Weights of a small transformer language model: MLP 1024 SwiGLU.
Each number is 128 + 24 x the weight over its row's rms, rounded and kept within 0 to 255. Layers, rows and columns count from 0. The size above them is the row's rms in percent of the matrix's.

# layer 6 MLP gate, 1024x256, rms 0.061, rows 360-376, columns 128-191
size [ 97  93 104 104 100  99 103 103 100 102  99 103  98  98 101 103  95]
[[129 125  99 123 132 132 134 121 136 189 127 115 114  77 132 164 100  84 105 150 109  70 131 135 129 153 143 126  70 144 127 129 107 161 134 123 131 119 129  93 146 131  56 155 127 109 138 135  96 156 145 130 121 103 136 142 128 162 122 134  84 160 185 120]
 [127 135 122 157 142 171 130 117  95 116  97 106 143  93 102 129 132 154 134 122 160 125  97 145 121 137 117 108 173 113 121 138 103 116 131 126 140  66 124 143 117 112  70 150 150 120 141 145 122 110 158 111 101 122 123 144 101 106  98 123 138 106  90 107]
 [141 179 123 151 129 112  99 135  91 112 158 132 141 106 131  75 115 162 121 109 169 140 158  96 142 120  83  78 113  84 119  86 125 145 129 149 134 116  95 126 120 137 173 157 101 141 176 122 123 148  86 108 134 150 164  76 120 118  87 126 117 145 174 142]
 [128 123 134  98 141 133 118 161 110 151 139 111 138  97 135 128 102  85 133 136 127 123 164 135 120 163 155  83 159 107 103 127 130 141 170 151 137 108 151 121 106 104 112 104 117 143 107 107 152 105 104  72 114 108 146 105 161 145 149  98 136  46 124 152]
 [105 143 107  74 105 144 107 167 110 155 146 119 165 135 112 123 170 113 136 160 146 118 134  87 148 167 127 132 103  67 127 121 118 129 147 137  93 108 109 128 151 150 140 148 126 121 144 134 144 130  98 141 150 134 135 139 143  85 106 159 165 122 141 102]
 [ 81 174 166 121 123 125 112 151 102 125 122 133 136 173 112  84 168 141 158 144 145  95 132 186 134  97 142  95 101 158 133 136 113  93 159 131 143 127 139 171 109 163  94 111 104 151 127 144 118 135  94 116 127 112 133 104 165 149 159 165 158 146 120 122]
 [159 175  82 117 135  99 141 147 151 139 155 134  83 154  86  98 111 107 172 121 173 124 131 109 169 174 156 147 153 127 141 127  98 164 135 149  98  64 109 130  87 117  88 146 116  92 118 157 175 105 129 168  94  72 111 161 147 141 167 156 104 142 131 137]
 [156 149 117 141 118  88  86 139  89 138 124 135 134 148 122 138 146 146 186 107 149 154 156 140 130 122  99 140 118 108 150 145 109 127 160 111 146 157 135 125 117  65 147 125  99  83 130 136 144 109 142 123 145 136  90 131 165 127 139 138 123 138  74 138]
 [ 95 147 106 176 141  80  97 139 110 134 128 119 153 186 138 178 113  88 131 129 142 101 117 119 102 175 129 118 135 138 137 145 110 125  99 149  89 142  94 124 129 156 124 176 118 146 152 153 115 105 124 159 135 119 133 136 116 110 154 136 132 145 111 186]
 [ 70 138 169 190 128 118 153 130 150 130 156 181 127 114 115 173 117 142 116 161 160 119 117 122 118  75 138 144 141 164 138 112 118 133 170 160 118 123 174 141 106 141  84 118 145 120 162 186 140 118 113 127  83 138 149 133 125 133 109 130 157 105 106 126]
 [109  79 125 117 172 125 103 162 142 106  88 134 148 129 123 176 151  88 139 133 138 154 128 117 107 140 144 149 130 140 152 127  91 145 137 195  92 108 165 159 130 114 117 120 123 119 134 166 122  94 143 124 147 120 137 121 139 100 134 115 148 156 147 131]
 [ 93 102 144 135  98 118 124 123 124 103 151 166  97 139 107 147 156 140 145 145 145 137 109 119 125 125 110 117 128 119  98 168  83 149 163 120 131 117 122  61 106  85 134 132 122 122 130 164 145 112 127 200  97 138 138 165 129 147 151 156 130  94  93 156]
 [ 87 114  96 146  90 125  85 130 107 140 142 137 127  78 144 176 155  90  90 104 111 127 123  79  93 112 129 106 147 124 105 140  98 150 138 145  63  98 136 117 190 103 122 152 121 132 149 110 157 123  94 130  82 177 137 145 148 122 159 122 108 167  60 143]
 [123 151 140 141 138 123 128 133  98 127 138 162 133 124 152 118 131 115 141 128  60 113 106 126 158 141 126 116 129 185  79 139 137 129 108 184 123 113 114 128 111 138 138 173 127 140 200 160 147 130 139  82 142 130 123 128 112 138 121 128 116 117 125 126]
 [119 105  92 120 122 160 120 131 118 158  74 114 146 106 164 131 106 111 103 137 127 135 172  93 153 137 165 139 118 140  89  93 120 101 125 160 152 109 128 122 112 127  98 155 143 146 101  96 142  88 147 128 135 146 107 118 125 101 127 129  88 141 122 118]
 [136 107 195 135 141 153 153 148 135 158 134 176  99 135 128 124 179 137 114 129 121 136 125 173 119 160 151 104 117 156 104  98 127  78 128 115 118 150 106 129  72 142 112 126 142 104 135 153 146 128 134 123 124 119 102 141  98 134 136 118 170 145  88 153]
 [143 147  98  95 118 104 116 141 150 114 121 109  95 104 105 139 102  89 127 105 139 120 121 115 122 134 134 129 100 155 150 137 108  89 104 103 114 144 124  65 116 119 175 121 100 165 149 137 112 148 115 134 170 113  99 128 141 130 146 139 100 126 128 127]]
# layer 6 MLP up, 1024x256, rms 0.0628, rows 360-375, columns 128-191
size [105  95 103 101 100 101 100  95  97  96 101 102  95  99 101 103]
[[146  48 122 129 139 118 112 149 127 116  86 126 126  87  66 117 104 151 170 142 104 152  95 124 101 113 148 144 111 124 138 113 108 136 131 163 115 138  95 117 144 154 113 135 106 131  69 122 147 146 141 121 138 140 124 143  62 115 129 131 112 146 135 190]
 [122 165 189 196 135 120  99  83 154 138  94 154 134 173  85 119  88 135 113 143 134  85 118 129 129 160 124  95 125 122 135 140 176 144 136 159 163  97 124 151 114 114  61 131 120 161 151 132 145 141 143 182 149 149 166 123 119 113 162 139 131 113 128 109]
 [107  74 106 140 157 163 141 117 160  93 128 104 141 137 145 134 170 142 100 160 128  95 139 106 122 106 124 135 125 109 116 145 144  79 160 114  84 100  99 134  87 115 126 174 122 133 110 133 188 149 106 149 176 153 104 118  95 162 142 113  99 147 147 106]
 [115 138 141 143 141  82  92 162  98 113 155 164  95 143 114 126 159 153 145 120 106 172 120 111 119 109 173 159 160 132 114 134 134 127 118 125 135 137 119 116 167 114  94 154 124 164 110  99 124 139 143 121 130 155 155 141 109 132 108 181 116 155 107  95]
 [157 137  88  90 131  94 140 151 157  83 144 153 113 128 139 145 152 137 137 134  97 132 141 156 124 121 135 146 149 100  72 152 133 122  80 131 125 100 113 105  90 122 115 145 107 101 125 129 131 128  95 139 134 119  94 127 150 109 153  85 104 122  88 120]
 [125 130 169 151  95 108 128 122 116 105 135 119 206 140 121 175 126 121 106 155 142 139 112 113 183 148 132 179 180 127 122 138 119 161 152 123 109 111 132 159 170 100 118 169 120 144 104 143 164 130 108 119 108 141 111 131 116 119 100 127 159 133 142 147]
 [111 131 152 112 139 131 134 146 126 134  89 148 115 141 121 159  94 115 139 121 180 159 114 131 147 125 118 143 131 105 130 116 153  89 104 154 119  95 145  96 146 138 125 112 147 122 107 135 101 143 123 161 160 133 143 120 113 125 150 135 140 101 116 129]
 [114  96 130 157 150  73  75 135 100  95 200 189 148 130 137 145 121 118  98 138 151 128 109 153 102 135 130 131 122 112 152 146 153 135 121 134  88 107  69 111 180  98  78 110 140 119 123 135 124 110 126 120 116 133 102 104 115 127 150 129  98 107 117 145]
 [130 130 161 139 128 142 126 177 174 125 142 151 109 134 116  86 135 160 105 161 147 132 149 163 122 137 156  97 109  72  78 127 142 144 116 167 158 152 104 137 120 152  84 127 109  83 110 142 134  97 106 146 152 148 143 147 126  86 144 147  75 123 115 142]
 [120 143 116  93 158 146 142  92 125 104 137 134 106 120 147 138  96 158 118 110 140 107 123 118  62 166 182 165 126 139  73 139 146 119 155 145 106  93 119 138 138 144 110  98 135 109 145 159 169  76 157 108 104 125 113 109 171  88 101 144 124 130 128 111]
 [111 111 115 110 119 141  98 107  80 166 137 145 111 150 120 117 137 155 126 155 105 172 153 126 140 141 115  99 113 103  95 103 137 133 111 153 144 121 140 156 111 147 164 190  91 145  95 138 124 116 151 125 106 133 126 156  77 116 155 113 105 132  87 124]
 [161 143 118  93 128 131 112 127 164 131 124 161 102 120 135 136 105  83 136 123 146  97 161 151 137 110 148 167 166 135 156  94  93  98 107 118 104 156 120 172 116 130 143 111 157 134 117 117 144 142 126 103 125 147 139 127 138 150  97 131 133 133  93 103]
 [139 157 155 113 121 122 128 177 132 130 134  95 172 166 126 120 177 118 135 130  61  86  74 157 138 148 113 106 118  97 113 140 131 160 119  91 142 106 141 140 159 103 124 132 112 125 131 106 167 139 122 105 135  97 189 142 123 117 152 158 123 124 156 102]
 [124 139 126 124 180 147 148 116 121 115 151 172  81 120  90 155 146 126 133 137 190 131 113 121 101 148 127 114 145  98 107 124  92 116 128 160  92  96 138 103 103 129  94 161 116 112 123 129 116 107 128 140 143 152 161 142 144  92 104 161 131 119 121 110]
 [ 95 137 106  96 115 122 131 145  75 107 138 107 132 100 115 166 152 128 115 149  90 142 177  87 110 137 132 126 149 149 108 114 122 152 124 126 118 100 124 125 147 119 131 120 120 148  75 144 114 105 147  81 140 140 139 130  90 119 133 116 103 110 143 148]
 [ 94  96  97 103 168 130 143 109 151 146 144 163 139 136  97 134  84 130 150 142 115 121 167 162 149 140 148 120 124 101 123 158 146 107 137 157 130  86 113  93 112 134 116  78 127 149 109 183 107 139 130 170 114 114 123 109 133 118 107  89 112 141 102 188]]
# layer 6 MLP down (transposed), 1024x256, rms 0.0212, rows 360-375, columns 128-191
size [106  98  99  98  99  98 101 101  98  99 101 101  95  97  98 103]
[[116 148 110 131  75 110 117 116 124 145 111 142 108 125 124 101 121 113 119 128 153 125 122 123 122 149 114 147 101 109 137 152 112  82 118 157  96 131 143 144 154 153 107 159  68 133 127 123 189 135 124 181  99 133 154 155 151 149  98 142 112 112 130  91]
 [132  91 129 121  77 155 107 118  94 119 146 172 123 135 129  97 122 139 138 110 181 122 160 100 135 140 103 142 155 121 114 144 167 123 111 115 133 111  94 130  78  98 156 102 135 101 165 139 108 170 142 160 163 100  97 139 129  93 148 149 128  94 144 108]
 [176 115 137 122 131 125  70 148 147 156 126 126 129 112 132 100 117 148 105 142 169 121 149 116  78 135  90 111 117 149 154 109 140 129 132 124 110 133 136 133 130 153 179 108 148 155 141 127 146 125 113 142 120 165 150  95 102 169  90 169 122 167 138 148]
 [100 109  82  74 116  96 150 155 134 177 139 152 146 151 113 153 103  89 136 102 155 107 128 135 137 133 176 159 157 121 109 119 133 152 133 138 125 108  99 130 100  97 115 130 141 169 118 141 148 154 100 143 145 132  87 139 154 136 112 104 127 116 100 169]
 [113  75 123 113 125  99 133 111 150 122 128 103 169  97 124 134 114 153 124 115 112 138 149 105 130  52 186 151 181 150  98 138 108 137  90 102 141 125 141 105 123 137 153 141 132 148 155 134 149 104 114 145 144 167 162  91 146 137 114  94 126 154 134 107]
 [ 99 128 149 112 157 142 166 134 138 105 133  89  72 117 117 155 149 109 146 137 132 121 125  72 139 135 156 159  95 157 132 130  91 103 100  91 106 134 123 176 114 117 160 142  95 134 155  90 128 146 128 200 101  91  85 152 177 167 107 148 128 141 116 132]
 [133 119 115 124 132 101 140 113 134 127 150 149 148 135  79 139 135 137 161 119 101 133 102 120 109 132 168 155  94 151  83 136 155 109 139 167 136 102 139 154 149 147 134 166 117 130 127 109 106  77 136 123 136 144 128 152 145 161 143 104 141 132 131 177]
 [137 140 128 110  83  86 136 122 123 118 153 114 145 129  94 136 144  75 161 147 138 118 103 107  86 114 106 142 154 130 104 156 154 169 144 110 119 133 145 165  79  89 146 118 107 106 126 119 147 145 124  89 118 128 135 179 141 160 115 172 182 104 113 154]
 [112 125  90 125 120 134 136 107 130 116 126 189 110 122 155  98  96 142 132 203 110 156  86 175 131 134 162 174 118 103 129 128 110 114 150 163 109 123 117 111 134 116 125 138 146 100 138 143 109 152 103 128 119 145 137 106 143 102 124 126 124 105 105 118]
 [ 86 141 117 139 151  98 111 124 151 150 128 112 182 160 111 138 150 148 134 115 155  88 141 136 144 134 137 149 123 164 107 119 129 120 114  84 170 128 125 151 118 105 159 121 116 105 117 110 154 164 121 146 155  74 102 120 138 127 131 137 109 129 147 106]
 [128 140 103 127 124 133 119 123 138 120 138 129 137 135 141 108 148 120 110 123 126 100 135 152 116 170  92  97  88 149 105  95  81 124 142 106 144 122 155 127  98 165 118 151 118 113  71 128 149 137 142 124 197 141 112 120 157 142 128 132  99 131 149 112]
 [ 97 135 131 116  89 119 152 126 144 130  74 144 113 112 128 115 131 116 119 105 119 183 122 114 146 130 108 127 110 143  91  53 150 154 153 131 148 136 120 123 166 100 156  81 103 142 151 111 102 162  97 113 150 117 139 186 127 171 135 126 102 137 145 144]
 [111 141 123 151 108 132  91 104 151 144 113 118 127 109 135 176 117 147 151 105  71 112 145 124 137  99 134 180  98 150 142 100 102  74 117 146 108 133 148 165 132 129 116 108 123 117 139 166 103 104 154 112 126  92 119 121 143 164 134 147 154 145 128 163]
 [138 136  70 132 131 111 102 117  92 116  97 130 125  90 130 138 116 125 141 143 115 153 135  97 172  63 123 154 101 134 153 118 153 129  88  83 112 164 122 134 171  67 150  92 128 126 183 126 150 169 155 103  88 151  98 151  98 101 122 169 151 115  99 152]
 [107 117 150  83 118 136 115 148 167 116 171 126 157 117 100  70 114 200 126 119 133  78 119 105 101 136 137  99 126 104 169 104 148 167  96 168 116 125 168 150 104 102  83 130 103 128 138 133 136 137 108 181 145 145 101 109 127 130 176 125 100 114 128 148]
 [160 124  91  92 125 115 130 130 125 150 141 136 151 158 124 153 142 100 104 121 143 140 104 147  89 160 136 101 112  96 120 104 129 118 146 116  80 156 141 135 111 123 155 136 168 108 126 158 136 128 140 135 138  96 125 113 121  93 147 170 134  90 158 120]]